Weights of a small transformer language model: MLP 512 SwiGLU.
Each number is 128 + 24 x the weight over the matrix's rms, rounded and kept within 0 to 255. Layers, rows and columns count from 0. Numbers have three digits each.

# gate: layer 5 MLP gate, 512x192, rms 0.093, rows 151-196, columns 0-95
# up: layer 5 MLP up, 512x192, rms 0.0898, rows 151-196, columns 0-95
# down: layer 5 MLP down (transposed), 512x192, rms 0.0885, rows 151-196, columns 0-95
gate151:153129096148103135094106150125122113125168134163111111138092087147141108143109139147134163142146126115096093177135094145154116123136130142079120124161148111109112083131166135151139118194160100151142143094112107125104139132109104067116102177126079123091096126112126132145146185157096103104
up151:117134115142142129149142101097127150178137152104134170106156172121133149130126171101099122088137131163094171090155136156125110122131139074150147126161149172118137154117124086131125113114128163131100098113108092130172152142142102188122098083112184088122110114119105131161119169127166096095
down151:159134130152105106131125161083117178136144117087132126086156146119071112146128127114115159111122155107130126128102164105130162138166138142124130107126125125133123136129096130125078135117148113135107132131109159149188133095112091108093089195118110137107116120151131167140069108127095113155
gate152:103092129150143154149130140102102126132147127138116099134109123110139146109122133107079183123124155130155136091127128094138172120119150157138113119155101118177128174128138106107147140109125119162181121135138095113159147101133148121182159121119089122116173149126140125114143146130143127126
up152:163151175129115146138123100116129144113143142122106122163146103168136153118134104132115139101120122164093144171135135107095163151142120124112070180115154114133127123129150173123096127113082167109142143133103158129146130117169129126139130159130140133097143131115120099129122120131107151125
down152:125133126143104135111132126109114130175100156105128132104124166120120139123131108130116166150113112093136163114121154179120145154109154097133127178114141110124109124135146143164168151105108130121096166089160150150104117129139149111083111130114080156095099149108118172117139116079133120080
gate153:096134163138171145174142090111141119104137154147147127128166080118170154165081111157102154143135121112146128158131116117111110159151139114160125118152116144104123164127102105134151146132137117169082126111127097126113156140132151134150104118105166154101136120140140151139124116149171105118
up153:189154129177081105105123153144129137143163129137104126122073196162099072131147116132144129126130146159128114118135158166139158103114138132066130146110148129151110177120140139138128145099163098136160141156135148135122153099154166120113107133146111108135149124128090103128113154091127183142
down153:154153099142111095109126154151105094127138139147140129091129168124101124152147145131108135114116137054151139128136112132145151151115145115123129095138129137130146150082126144134086097132125105123126145109141143126139137122133163126109129134164147106126128119080137126109160167088145124134
gate154:133172104140147099171149103111108111143116089137082132076119119123103130115153143104172126104108141123114184110163085182137141102147136140104148165130151151130155136106125128140099170130140136095111091133116125151148137130131111119120144110180110141160138110096151122161175108109165149126
up154:132154121104091090094160147146105146141144142107147085133109122118121083137109118179110129140173124153155121131138133124136150160110105104125108114139095112143113122144138137095122086128131117127126119152096101135119107141108153111109127144132095142111076101152121102133172104176151140126
down154:118122116117105139135155067163140157148115121146141095098102089107125142165098091123173117115124101120165162119129140124126198152116136151121133150125113140120101155153103150085077118130114097115112110117094120079143117098100138132147148161119144049144164100172151133105134114130142112170
gate155:085112123137111113159129108124155135118127138131115083152142104147148145118130093130082143065130114100136162132176112082111160102140135104110156079120129112088057148176111115126121118138137124141132128116120098108120119097139146125134155130120112102105138136149153109136107118157068149127
up155:129129136172120126138131124160127124100186129098145166159126134125118109167139149130167151111148159116120098117126140097187104123145107151102085147121133160176170152126128100135143129128126099159178136105112116112135102075097083118126139124118147176117113131098097111100102103134142118160
down155:135151106098140103136135106134167102157143145136130123127135130120141111132168153126123166144109084173119161122138119097168152142154157130110171139136134119174126093177179109116100107146089112117123131126129114134139171092140107109161191137145170118138162148141146117141116162167159110124
gate156:132092120156118117126148098108156172125136137133141083140154109131110103154121129124118141111088122141157137111115102083102119169139153113141196112137130106138135160121101122084131140119128124077163100098124142145134146136112136102134113155105153148157075093111109138155110134144146110123
up156:113156142109123139122106159144118101129133138129104148120111157149134168111121105118122113160159133096104127156151129183163146114108130156124077129149108155153104100127137142143121136162122126168113157138116122147125111111145147178119145110134120134090161158126155120109130125120139133161
down156:136141137136113122097094104134162113128109158121135145108110102140130125091132149130130224169135101050108114103108139110124142112125138168163104097124120181141103100125129146176106106147144118148131140109153106106113126109155131116148146129146111151150102162096152161137153110118108108120
gate157:135100117133125139070097087154124138123135145099125110104097144115135183150124136116119131108086132092175149149131135122146163114103120111114133118132136119093075162130070121131136142173121101132095094081167102086129118132171119099137123133115156153088125162145153112102129113127153134110
up157:135118115148108136155113143153164111128182145171113140152147155124134164090136093166125091133153133131154120114168130132115152125055153152112159106107139116124131165107141142139132153071158129077123144154105126117125126086129183078125135109132148123124097159086106100135124131136166174109
down157:089143112142139164123127126180147100085123142162137138158131161131125134135148125153104122106098046086141087087150108099136131138125125144126160140121083110149126091153133135106113123122162101130098138135133143107108131088117131128091106129146132140122100128129127146153165146113152165122
gate158:106143126112152113129134125135137153126137133139130112151132111132128134121133165114169143109141120103129121092124074092154109094112129155135169146129133131166159151125141164121112118108127179083179127134153098118138113127124149111126110122166148130104118138138129133129140129138118069138
up158:128097113135101153124123095097142108118101124118113124070149155125141150090147106165122139140130117114096107137181164155114157168134133120110101093136122124087089090133079079140110119140119095133129104110115159127129132108105124094145127135085186132102138102105128124114128102129111131139
down158:107148129178095145139107112110155137121151116137147104101188129144135182120132167122102125112152109206148126145174142139105112162111137112109096131099138122135139083102111121133132108168128103093143118125084121120108095148118137121125084107141193120117115099164146102109130113110121143127
gate159:091145159149089104105088136132125149138126102175144119114125119172144111143164140163142141144132129124093096127131134129140145168107081112102116115150120108118111161106141121129121188153115122157178147147128147143151141127158122140112140146198149147144092131159092100096146153131121117127
up159:169176123131136089122087122101092096130121098123120122091136133142136152098125157079151123101091117116120138105108116121108153117138130081099110134102095124106126131110128156118147118114117125157104123149100114125185108083151111097136141143111135124146168118149148168117136136170143131109
down159:125085116146089095125115095135071121156144141160148150107166137085152163147134078129117138142155166148155089110132141148091107156145117143123105145166155134138100121167085147079168140159143135147152169125123092127150154156126101117151100141107153132128155155140122098108115136105124121130
gate160:140145145169101126151116125134130136104133162131129133126117125153126107135120131110115148117120131122119106148098115151148139177128138132150121122136125108094076147116102106129149139178170137134156145157113145180170131090165102106113137128157185164138107163108144139128146159158153115144
up160:115129122153114142094132113143145164126095146140122135148079114131077173124125110105147115134178109118172144122117111092137093072120112149118137094114129113132167145127127123147102117103122099132138099116148133131109120178096162125147109160128145149087130132121120116122135089089115118142
down160:125129122155125152114116104139152123127119125130157157134130081148128178112098117111091051085162118168135152128115130124156130135129113126113165121137108121123170143129095151108137114153146095144185129124160122145164103127131133113140112114156167142111103145111128149099114140149117098119
gate161:151150156143119107131127075135173129126100154133115105130105147140142115139117137137127113138134104096104099099132106156089103145129146105129142152139108183116141163154143078104132148127139152121148105133092132163123144122130119157137132137155151138169165137110153165092097100131151085157
up161:107097123171165085144094118136125141155119112099060157097178153126105140126091150115111105138146111130168089136131105152167102107125110163107110093157160143172145146153120141146112119126138131103158129126085148122118108132149145154112153099121146143105095122140155164177133120129113107144
down161:113103095129174152108119139110161135122138121121131141103125111097085159149146115138107117131184110121157148116141149159146110107044128151125136150183150171132129127096091103123106121150120110134163110076117135109107115121100114146108121155120137162136111125147200148123085161107117119153
gate162:094084114106156099130185130150151125157101143101157133104136124106135127135113105108134136158098123133131141130122092114143110152144154097114120120128159124106154095139151158112147128159120130090138149147149127130152136133151180086153151149136161121126107155143120121126132151154150145099
up162:119112156083124116162139128101127150097139079113122128140136146101175157155152142105149126121117147123103102183125130141138107149137123129135130123147123110142146149123101118146138120105100131152151129124132100146112107110161103176193119106101118124119120094119130109103164111150113092151
down162:130115120111129150131162116134144165120128122139131106100118098111088118125102088123159124117143132035120137079149122115141147118132149098131133163133130091118111113121140169135140142118133111132125122138122124118124112123118147140126125123148125131120129127162096124143127132147129143083
gate163:118144115155114119170092131121143148155125147145122150087118093148126102120103127154119109118116111135117115113115147090185175132131141120118150122135126164131150107116155138132122126098124116105162143121110096159151137153069149133100142142144155120103083122140111138125158138130129122138
up163:113082117092099124140133090133125142149162138179133114132159111119133134107128111158139115103152115128122158124115083088122147111135138130113121124124159131085139136114117111163140155142112155145130129106142128145119118165103114149136151116137164080102131140135140106172154128170144111136
down163:179148117109134136096099121106140078089111155144146108112162135141159109128109144144172131164118135200113146153105124079116147133120147096074154123109141156123139105141128126102166111134147182141136113125123148085166127170138146144125088114161110136158099149140157130164119154117088114144
gate164:146112115122129096117121138181139118127106157111150159161083147145117138173158161129107140116142152131149113110127092108134125166161104158126138166115114133164125117126150146108106110135124129102135114133116111153142136146155149099093149127139107115110107165133116124111152129097163119134
up164:112148148151119160130125143138139127160124135152134110132115111098068101133139099117112120179114134139118129110083139135097119117114095119153164082153138152134130120162105109137127113141112137137114144137119097120122111111093158132099110137136134143130118084137127107154103112149126165120
down164:102102115117097141159103128110100121079155145142115102141125117134121140089079145137140192107071103048141151143106170155112149129114128145153121116155158116105151088116132137121111131137130101122163142158149118127162146104130109180110121142155117132123121148135163097117114140167142138138
gate165:127100082131115109159152129117110135144149137140126132163133135158123150160151107138107179125141113155136103115107108111119135099140153133120161161155099135128101188150155110110143153141137126148154119160148126145178163122118106142145185131149158117110152154134189121135142139133146106149
up165:123077126145138080158092117134139128136125119152118124134151139104134138127119130151178139119095118117168162101113147184162152183127137113089112129125146155118157094143132115113114136129176093127093173149146149099112122140153088127077139123109142127115136097080148150109135098101122169126
down165:124095113153121095129093107107149150100180107181166138130146140104113134129178152124147140142091140121163164131105125160141155107152145118117129152118153137115148118151075114118121124119116133177123155108141135155096176122094159139136146097099139134104151115149083138103113139129147155154
gate166:093129150164112141133124113139130136121146181115098155157124120118116112103148124131095139093131104100131131142147112114151163112141165139130098083117139113118130107142127139101105131145145074133151118136109170127138171139105160121116154125156112141133143114091136146135119111146121107104
up166:092131135148130157133119123172133126107130171147097145183135108124092124126147100122103103108126117127117151105145118131113163058105142138101098114131134118126130105132114179112139127164136106096138130126090170135153121131113181094090198134124107137133115163063120158135114116126131140110
down166:111122103186093177210144154135139116114085154082130173163145112113095109117135133166093062095154125191129139103123137148104095117105104156124127134118150113120118095146148138094136144139134164105104110143133123095140124112142163159106124147087153112109144127146129141102142121109111142094
gate167:120152095092131102124134152086099118113127133115154139131158170158135173136171165153111143139121135128110119093161119149114140104193146123085099122102090159133142087104133180140124124140143132150081147109148127133132135107108143133143121105095140118143152095118114143132120130112097139134
up167:114159123122155141120135115103120116144120100146078147127160138089137118081089110191130132155154110134148125153107136085184131120114152152119123097124115082153148090135155124136115113135101137088118135080132122099115148124157165123102162103131102125157157139113123110149127083097128149151
down167:124146114156126126117145118119138136132119132165127126084118157116115110145090142179128157106100174089151089101111133144186139103125139160117125075101134090144128087104140126161115142154147136113140126110056149088128128130133097162162146159123088153135192124122118094125132138106147114133
gate168:148175106133153111154110146134129151159100133122119111097115126106127119109138130090140157102091123090103178148092146133126166124152107118121143130136130112113151135095125182135101147125165120138167122146130101137135120109116134154111160153116134121101120118118090146166193107154139112119
up168:158095127132109121112117136196164148127177161156140119148071109148127104133119131145131154134131139130145138102094144150107128138128099159082130106136190146107096163107116141148154147117159137123127111113134090130136145120127122162141139110122120131076093104175129100129149121126185135118
down168:172122148128144128133138110124163124158136096119147108152101127148174135149146121090134128151123089136167154104125158133151089103100088130152112131103147151101072108103095100162106135189126138171098103129144125108151139169145105145153121092188131125158111148168142113126147100118144089096
gate169:130103111147111123119110121128103121133138124138114127128170144158112131145107114154147150135128139153139131135181080110150118112128129134074139124116146129155170143141146135140129084144129088135185155107149111137110127128099128140163107130183130116096103128123114114108069121139126139107
up169:143148131111158126112145055126113136099146135095084119159181152138155117160186114140098112147124117095149121138096126123128088147107111137173133135146091118117117111109130114107133173141107181120118121142114160113145123112144121121129126132122129154126164183108146143117151140091122113167
down169:163133102168137117122124108127147161139109143124114161135139127153164151114150114132141126127106119092164159155158093098130127130101103109113133101154104150163126149150091174111118143083142161169121160142128132126142130096111108136148147145130152138087102092112143172153138135101100124118
gate170:147155115060082117121098123128104106173132176100168098117119105102112123142125156130102119098110052138090125132173138122106127123151096171114127179119136115094142118171118120066131152103113157137101097127104138131175147136137132129119138117121103127157101103153132163127127113097116171138
up170:120128131142139097160145149120131149110171082140164134142131129134092129132079158100157175118125168099137153130131117101118146121147142144118090128141163143116114166093091160155163139133160110098151091116161108140157116101152131149115134105115151150112153164157131171116085153131144123096
down170:135155142095109121168140128107097128133094164097139143118092118088120123153113119141137096147136054061102096142102155142122148115149079141132130136082094097099130102184135103056099100150131154083104138145108141140132123135090118105113156154164097100126103128115133104151124098143107146117
gate171:079137116100130163126158104097113103127095129132098121116119140121124125132113135138111104080109150147085134123153131151152121175137129122128146154155079067192184167111111154140106142125144102089117131132127136187151137105147155154116196105133118129179109133129137135129136200109093125151
up171:138159122114126130193138146108121103100147139108045106146112135140173194105091122163133140146143097130137140112147090148126132159117115085133128128101120123097130086135143119116145142119126109110122090110106096157139105146163162139107140124116134150130119082102163143084099123154108142130
down171:105170115149154116117103185138164123075114150129113127097105093139129103121126133162128088095174111155151110105131130170136105154112112120130108149118173128127149101132107159164106136152134112116098129147109129153161122118160087157099134143158108136129120138078123137147118106133147142096
gate172:142151148125150112111120089101114139108114141140106157148121159176112119162090118140130147097111101132165130151154094108119160140148081175152098128116188069117133107123125109120116132093137124144129130090108059150108133120099107119129095100108150126114120105118091144097129096115117127100
up172:155116097157143165116116138119153148125108156130138170177087158149083139103145122132121125131139127110118176076123109102100112092157123114094126127133095146106151101118109112127118116158158102118104091097103146104140101114131133144090100146146103130174143146112180133115163125109148116183
down172:089167133149158168104091141145121109120119199138115125123148171134122090096163110093122109145127147116132108123116096128105128133129116107127103112093134156103106143121120150093111130127129124134078127096091136120150105094133109143143091097116107149138085096144112111147117154150117090092
gate173:127169144146111093107099134110122144135145093126131128134198126147131065123185147135166157113137125112123131119125118130098150150124130103118147129125121110176169088134116112115073158082125138106156157152113116138126128116133146122114096155131119150115095159121104116136146106136163162134
up173:150114094103138115094167141113142151118136131141128128081128080165108131111096107135110084101102103113129120137084141184103170134068107123109154103097131141100141157116120127135134120165102118143114110154155090113115139148097130166117194145159107145146134108136115141099130140108120156119
down173:143173135083147167109133131128121132164100131173181146126120109119131098144108113125099120129150160122140162090129140113164153125149178073166132139105148123097125159126178135154133123157140074150120146087149118112119118146169147131165161118115149134148177114115135163138132142121107169126
gate174:143102129134106091113129145125139150164055143167127112162108138117087110154110125131115139128144086136067108138104100089117137143133151132126136157116108116133101184133121119156144144135192153136120123151128133166110128093127126113116111160177141105162112163110104142143152116147149149110
up174:104147110128140116136121126170124166148116186187088095108135094166116148127156146107123150167124122133142128122135135117176105120172130129134131113093147123146148127104198126149104131146102085136113135135159127153103111118156175149112142095113165092200104124136122168175134112148143157098
down174:132086121118108134123108131141133139133134122126087128120153155128104112157119148127161023118161142176128123152136118178126137116113154126127122149090167113112129146095145114112112104099148091113113096136111104172084114138148099168152090085139115145121163138113150095138113152108106123129
gate175:149185149096103132119090093097111145175165148115124130105150145088125177139190122156152100166089069118109131123097143145133159160138108135163152103073122112155112099148127164097064137107138125118102127121085163125160140107133135159141140083133106156140178092129121116141142078124081111152
up175:130155143104128101151093095167109159181168149127160127149117130143128123112111114188097100148144042145177142138125121113108116145105129134126156105119127124138071130198177104059117107145121138125096101147086167126161157090158093113111145124117075125114166127111107136150168084130088123104
down175:132093105149172142111148123173132099134118125157127132146137135113135120155139159095116093165161193208119141145114079138090064136126140141112098132151141133107148169062158123218167159113110135144134141137129092111109109156099135117129121133107174139113094130157141154110163137139138069113
gate176:126119111130168119157158123128117170133131131089117150152139173159135151128141127134133135076126111119160121135137114135124117102164114111134129156149109078148150153109087099088122128137176144150166110138070107112158167149107128144118130173111164131085119161104122128113095163166157141158
up176:118126122150110111116132133074111138099093119158104152134139157184167137118125142144146142159178135140121086139139092172106110115128135111145101138149148125186155115147144124101138113143158097153120124147115130122110111147129076118112144155150132128103119136148135110078123138124092141153
down176:122117135121140140136109087096122073133122165117113118132073098127125110141084102115177128119117121039113168101128124104122132123128124146090121140131106152169109133142140126128104133117160117135139180153147117126095194156099090113138149133102158112149121124135115161123102111133141188153
gate177:140135138148086106073115084103149183125108135112089109079117113159145138106144098115137139140154131096114152150110114127167152119122108180137164132134145145111149109105137159147117176111127100107144118099134144121148138186114130107147155165104157144132126110110122088105138139129104122164
up177:158084116163102106087116096147162135111089118120132113153101105146127099112150097139112106170136127125119157153103142107129163084143111148132136169142140148099144123112162143156127149142107136107137142148133143108138129171149129108118167173081169107137136116125102135132138084138106134121
down177:146093133153132115136117124141117122150172109128116149137140139109099129116135128151119160134115107188133156134121148096144151106120118139104136150106101130124138162098163120099216172099132124142113132153183118118137160108114150123154133128085140118128159148159152081143160114133141103127
gate178:099163160102128101131145149136117125141149116134129113134150116149084117155116134152123168121102117136123141170183152109167103141126104117113107095129164129146121093134136098136112124142123122134116174119208164131120153118114145102178115125145157135121093145112095084139116099145101079081
up178:107120124121144106138179120102096135141104098091125111123138140141171097149120133153137135126095115108124111150160098131139128136131111130113126151115140120194134100148107147122124113126114191163100105123165169138163136099087129061129124165102145146113148130130118125108136102142132131127
down178:144133115138099135127134101166112152137108116140115136131116139103171166088149151132096195150177079203137134115152154158120110150100161128117112147103108145127118141135122120151150131116083118134111135093135133119155151122147148161136128116106153126108114143148132142150118166127120146123
gate179:152124143078149154108144124104096097113179159137132081092126165115155161137114127127121113097109133128125154139135087151128152172115105123171120150146142124203118128153168143113123106162132167141139105139127106140117122077154151156146116121106108124132135109155136110113132123109130111166
up179:112131118138088128168164125128153114113140133171182152127101147092158126137150136176118129158130140123150125125101159137141145129160161130124131141149113128125135142140114077087151133169142137118141076157168135142110116120099161083138172101093146136180135159110147166146146101124148145138
down179:136141154117156115103146107118145118141145130118142137148094132163182117078155149165154107122115137140146133107118133158156103130165127104072145094141151129121128130097117129098129115091114138140087118115138099153124161152119131129143148129125108155087108138137138098112135139142113159146
gate180:170112129149141124136140124138086129137125142122108147128154121085169129128151125133122144158118126114133120144120106115097136114118127137158113116149135118141118191118131146115152138163120130103160153137151157141146133115160123121194145125112130163130140152135121135125096123168105151129
up180:120134100161152085131126123140065141124124148105158129107112123113130110129123133130148116147140135118162105161127083092177119121123152169147122097147120177132135150116141192148152169140116079129123119151155096159137146132091120106127121178114105158122116133148119136140150121126125073122
down180:148114128097104148190175081164157126105147091137129087128163151148148140140187129128151164136077131117119111157088156096118126147140138116124126118141145113111083147113112102158120136115103142147152113164178116107132154108157125161106115131079099154115142117133156081165126128130129075111
gate181:115101124087137127149116149079154135138147145109137152128124114114121109104107144100104147123119110112181104122126134116111099091113086131109092136138134132110106091103139167127121129136124113187116177102144173117098121171128117131161141085128154185108194153116132135111084122121125144114
up181:144183129146141144131109125096118166112113118096094148169115134139152134176121183136109166088098130115124105127127124126112126112133136131148103119141140121162130115148123095112127150176154113107146124148161133146157137163122123141125135134117185145162161116175145156108140093149083134144
down181:113127147108126087150144129112136085129114185137122147112147160140113129138114126120167067120139151150107085121122126092127124133104148135115119143128141147111097088105100141149136119129104154139148125123116094133081160123143147139124129133141123143149122124117106118088135104145141098192
gate182:095142079168133108148122126093139094152145111094096151122127200097109161122135161108127111111138126123101093083139102130102125171116137137152156112093123117134144165139095107149086150112100074141147140151134119103104128137133143138121161130144171118140124144110112146155153097115107113127
up182:114158122158100141143104106120098153133146120129143119116166142111163093093134109102149107089166100128151145140130099135112103169143132074083157105109138175079092145096112122192129143129134191094116138111119097087141125131112114125098120097100128126095141113129174154141079167118149083127
down182:116149082108156102168124158160086106116154165141118089125153127115169091132110112168171177120115096120138116149137091115191125122114119068078133107114142161148133118114114194115136126103105142115173122169129116158166117137154157159149144087124104131096120192123141115137159102115105102101
gate183:144140163083120129170117155108126111075138067125104123092139144134141153142154091161133143107093149115128154148096109121122115172163131137134158144121163131106113149124132124122148132138130142147126117090136151102142140125128132156152130173134145146120112082133134121078132149107100114127
up183:116146132111151112141099184117116109134160058139056123117108137105079157123096109150123123080138155163118114096132061088072137139119138140123152167115138121123121125134156094150147142109127136128111114126147155113150153125107147146123119127129129123141151104132133108110143127113143158110
down183:119115166140140126092122126146149103118088092133082163133128173113096154125125109151132068153121182171098099118173124105118142116119105125106127137159118118143163095124138123161135125152164143098123115153168150139093134120139151158123158125109112081146121094139126154084114097159137137113
gate184:123153093141118110107119122110155137109157108117116135155149126181137105121157143138182163171108124118132084141117133111099162140150120122092139143090119083152138103130110131147085125136134102095117130127122101128150139119094095126108143171142101144120130138084111131134171127122156103148
up184:134155140156157128139090131097105126138159109110121176141124102141131129126135139131174135077078129147131135156133150094072127115118118143086148124097118095174154119130131109167106152147105099119157158186143129161147143161100115129132181098122129136108141144150129113147141075110168149122
down184:153140124094118108156155134171094097162146143101164112094146152095122119094132082059151136131173207136142149114112119104124141109127151098134152127165133154145117153123114116107196139168088142091146110121124125085140169123158174154163103128131111084146124134145139117122125152137155108130
gate185:107093107136069100144173129106155158116109120176136123167114106074114125139150118219092110166138085124130119122109124120143164142117135105084151134126090150118126132170115154097139143155137140129099161125096134126135144165127148114086109126180097119150135138129162090095115137159112146166
up185:144124153133129083127123155118128130138140125090154122106128130148174153115103153148100102125177124132195158099103139180137111141106133077132130149144153195104097115126102126156164123119135141101099118128106082145114100160098160116129130125140105113152131104132166128150143113123120132116
down185:152124158164135122123106106140131089104112109151051115098147142131132125113144144118119090073129163187120107171108151128116142073126157161091101145119139122131134123121116082138162130123110127134124131114121132110144087111152094092114137139106130089112154103135136157099151126140151097121
gate186:129116154134113136116137108096135118118104132118112126107141149095103141112129163148112150129094140070130133101107113117144122162103129146144102123081136108156100069118097153117086135174148119131154165156143135146132112118114140171127139159140146135126159146123108154125119140105129122124
up186:148149139126108115148149114127110109145111114107100136129135138091089158129103132154129099124116128141150153098118130128101123137110105133125117151084172112160150094129132109119099108125140128153120132141123137103122156118136116152102130124138127116125159148124130137117164120094139156099
down186:104157161114118142147118116168079111119135130172119127112141133102089125152102146149122070155135144123165157077156117141136096127115097116154142127110152122164175118104155091135091125141149175178111139130100109133147102162145115131137165197154146111129142149143134114102135164086141121120
gate187:133150136141152089153127166103125126171166142126109101104168156129124105125114156144106111106070102117118103144112121112163147140117100152115139135135101124147162120155134123118090112124153161142138141133108126167174128098129100116095144110149136129099132112108100083087134114126117142149
up187:138118160138125089132165154135140154136119123113157149084130115132168161141114109099142124109138130149178102127145098117092158158163138106139118129118154117120112156170153171149148127129092160129137138196150132136169134096143104108157095151155116129098142099125084138098145136155161102090
down187:107093172120140142105114111114117127152127100133144136102121148139146163183085134074133157117138068088110156112113128131144111165162108113120078152161164095143166106142101119123142122118130167155100087106112145102153121141132163153127083108110136139157086117136137096158121080143100102106
gate188:135167131125100091079170150158107118167136112095155132129065111077072101118157128106125141187140127115139122084152143106156107120140145137175105106157087148143156161157140129139124149144141164088128102141154129157110120100114109125100118129127082170169143126107117099137116114125170106142
up188:101131124123139141099079075142112153132111159131107164085158107143147141174135151159115086117124116100142153155120113093141142136109145129113119149127125145112159108150137127116138096175082076152128120137132143142127109149111155080129149154139119138112085125137129158070140141135136208158
down188:087106136159142163145138161132122133141138106073099142138102131144071111124126113114134158146099121070077126139138136115081097146152106096155148130126168070116146134117133143162135114111135172144153134119107138154081119135131122161132145083128143133116171115143162151126125167134105114120
gate189:107114181126100136088139149109151163147124103137131127139131103111086142162095138158108144093153111113149137077107124106114106125150112168158141101146194136148170116156161140079100128176128138173130117124083099115126128123107160145148145147108112149107110153104133165174146098117173140145
up189:108138101153133157137161167142104088111094130102122158114111192150077107119123128123162110144143109171128099155138123142113138143153120112176093143119091102128136107119133166144163149095158130124116111140091101153113095126148105112074122101135160122132128127157117115121095164088142141112
down189:104154109139143165116095089148136126057117146109125144153122141142149163158112131163136148142113139057130141134114083141120135115094132124103092126115107099173118126149111117116150147159124079159127138137109091115113147091133096121160117085130181140148192139137110105109122173112139115134
gate190:132161123130129146089094122116114100112092148114103123128160101127201169112198111137112157128128118090152119139135136140141112132154132148157102104137144120159131127165136142131139160163131089151142177095152128099089096143136134113197157110149167184105132119122139107138122110125082164129
up190:091118120139144114150162127114137143137190134117102103120115167119071146130081120123118137089092122135125132141116089157104134121113110151090116120090135155129129097090086121123082139109127166077122097127127135165180126142141115150080102161116099101141136095112133137106090122129114075113
down190:128136130130191125109129123132121147135133134101094135142102120099085090110141098119117132120131113048165098119117102118119160147118114158141135085106089142129139127100084118152035117139134151130140123066148108162132178083131105126161156095114114122093155135130105167166093133147117090116
gate191:093142114145128109122164185136137119145110144119067090103132114103103102084149089162117156113136126084169097151135115119133131154154129138131120082108115132130135136156086104110099149138122137116139136138153131128133122130117141123139102164158108160133097130106151134155145112108145128166
up191:136112138110110168144115137126144137092115163142162149129131128165163182158160131095115135154135138144080129144142107128162084133133133136146140147105140116124095123089161152138134137122182133138131123125109133169120128136095136143134140143156152091143131121098130117118121145143098100132
down191:137166070129128150123176087124149090129104161106156125166112148121123127108129084119102073142118034146109113121153069108138123111160100126124153101127108115107137154168100116125125092154094087152144119162154193122129080134113142102157167122145121134152107125119149125092115156110165108109
gate192:160179123138119118134087106114130132109153145088130099089128132114121166144115071156152127103111162104120168085114107136131127119125130132104136135095121101084164141129132140143049153122138136158129091118103101110178158098145138142085110120133159130098136091137088118072137113169150163117
up192:080151127173166127121151132138128150140150128119172168118146165113128115137152140119085121143189119129148090133145160168131079113147161153122125123162134161157075136147151094123148090136160115116106147094156155147138134144109102112143091111124107150162133136159144125170137148145084128070
down192:171129143112141148118148127106112122142076112094120131066136131136139157101114091127113164048118118081143118110107145136089108113128097123171117108168137121129091126144088135133140151114125107166112139160148113162133141125151103127129135101147143129152150135119129104102154121132095135085
gate193:132107127139159122101105124092116143132131172115168128123114113124147156132140132101109133115098108079104140137136126122126105134098131137130106138142139156121076190131114109110126140161116124160140113132144101149138117118123154093178105127158176120107120107131122128113107175131133101153
up193:161127137103162125114126129114067160130165139108165172160101123103176164151105147095143105129093115120139137129114142124117104117102118114123089153136157143107122145137126130111146127122100135165131095133142098121128144128154104140170118116113125135097140151149120133106128149116115124123
down193:103151139121104138168088119104107122143136112153110131120116124130164133141094144089137178113123167108148164142153131125124091136131113132093117129127148149097139103136148113173121123129117122141133088112098138120113108142147116166143129108138105176095161104154090101129136112084083132097
gate194:178170134108098080098133171136088119137134097150108123111118149105157141093129186139141182084124143120073119142165115136153196145127167164136109148116137119132117149125132139122122148140113075139115112170133108128191126156100150136104142166166108137159130115106110144164181123123090154131
up194:137125113151098124124130180176113151142151116139108134185093154088104093112085144134087125121136141098094104108140137125145120119120136129137153129128176174090147169106109136120095100121114085121117140093132145114125102139139146137139140139169117127158114151121091120165170130154116149098
down194:123108154139138118111128122144110107126164155114140116141128103096119070102116073152119130133103147154126110112102081076139086134092119127131156134124131136163122116129106125131161118167169135122152140149152131106098115154100136162144142084116147129107083137131143165144124110115163126117
gate195:104167130158106107114105086086104130128126174086092088120172144120107134086128136154114152127114093113097114163134124138164141144144087152108153133123091129176146137125144114108055151133112131104173143154110127124149144138139134115136128136096121151106126130112162116121148139135126099107
up195:166127110141095102143112105136141142157126156095147114152146129135106100119110122129116114148117118147125118180131119104121113137138097123091136180115094140169156103156165132115130141106091140111142154180104136097128150146113126092126136124103115135135118135143134132125113110142142100078
down195:138072136129147104120159150172167089127138112134186131158133109168135095146126111119133104132154101079139148127117126112098106130092164148148120173132140131113107097065186151188157135118125126139145134162144113086149123120120148109148128134136123132125111144168121165138106109125125139132
gate196:094117135152139161113141147137148109086140102100116133106116113148158125125150223123148131123104103135175121162134129124133174168151195114087160123161114106131156124134099138130090172149135122156124139162118167146170138104103126126094090148113137125136123133076101139162172167177100093089
up196:117106111117116156115151120115188128103099085135102127100078092178187117140143192083174134133072117108127135159129166130104179136146178073092176145129116137090137132118105133123108138123155127156148123147102109143155117077093125123113128166129127101127110116099098145148155180165119124110
down196:129157138094126148102113155118143121172128100139131135125116123153144169130140111105136065109125099224111136128145145153100144169103183116126109129171102155060134147116140168106120118143148092096148140158111159152133101083122119137117136083100125121144144144116086144186141148137088105102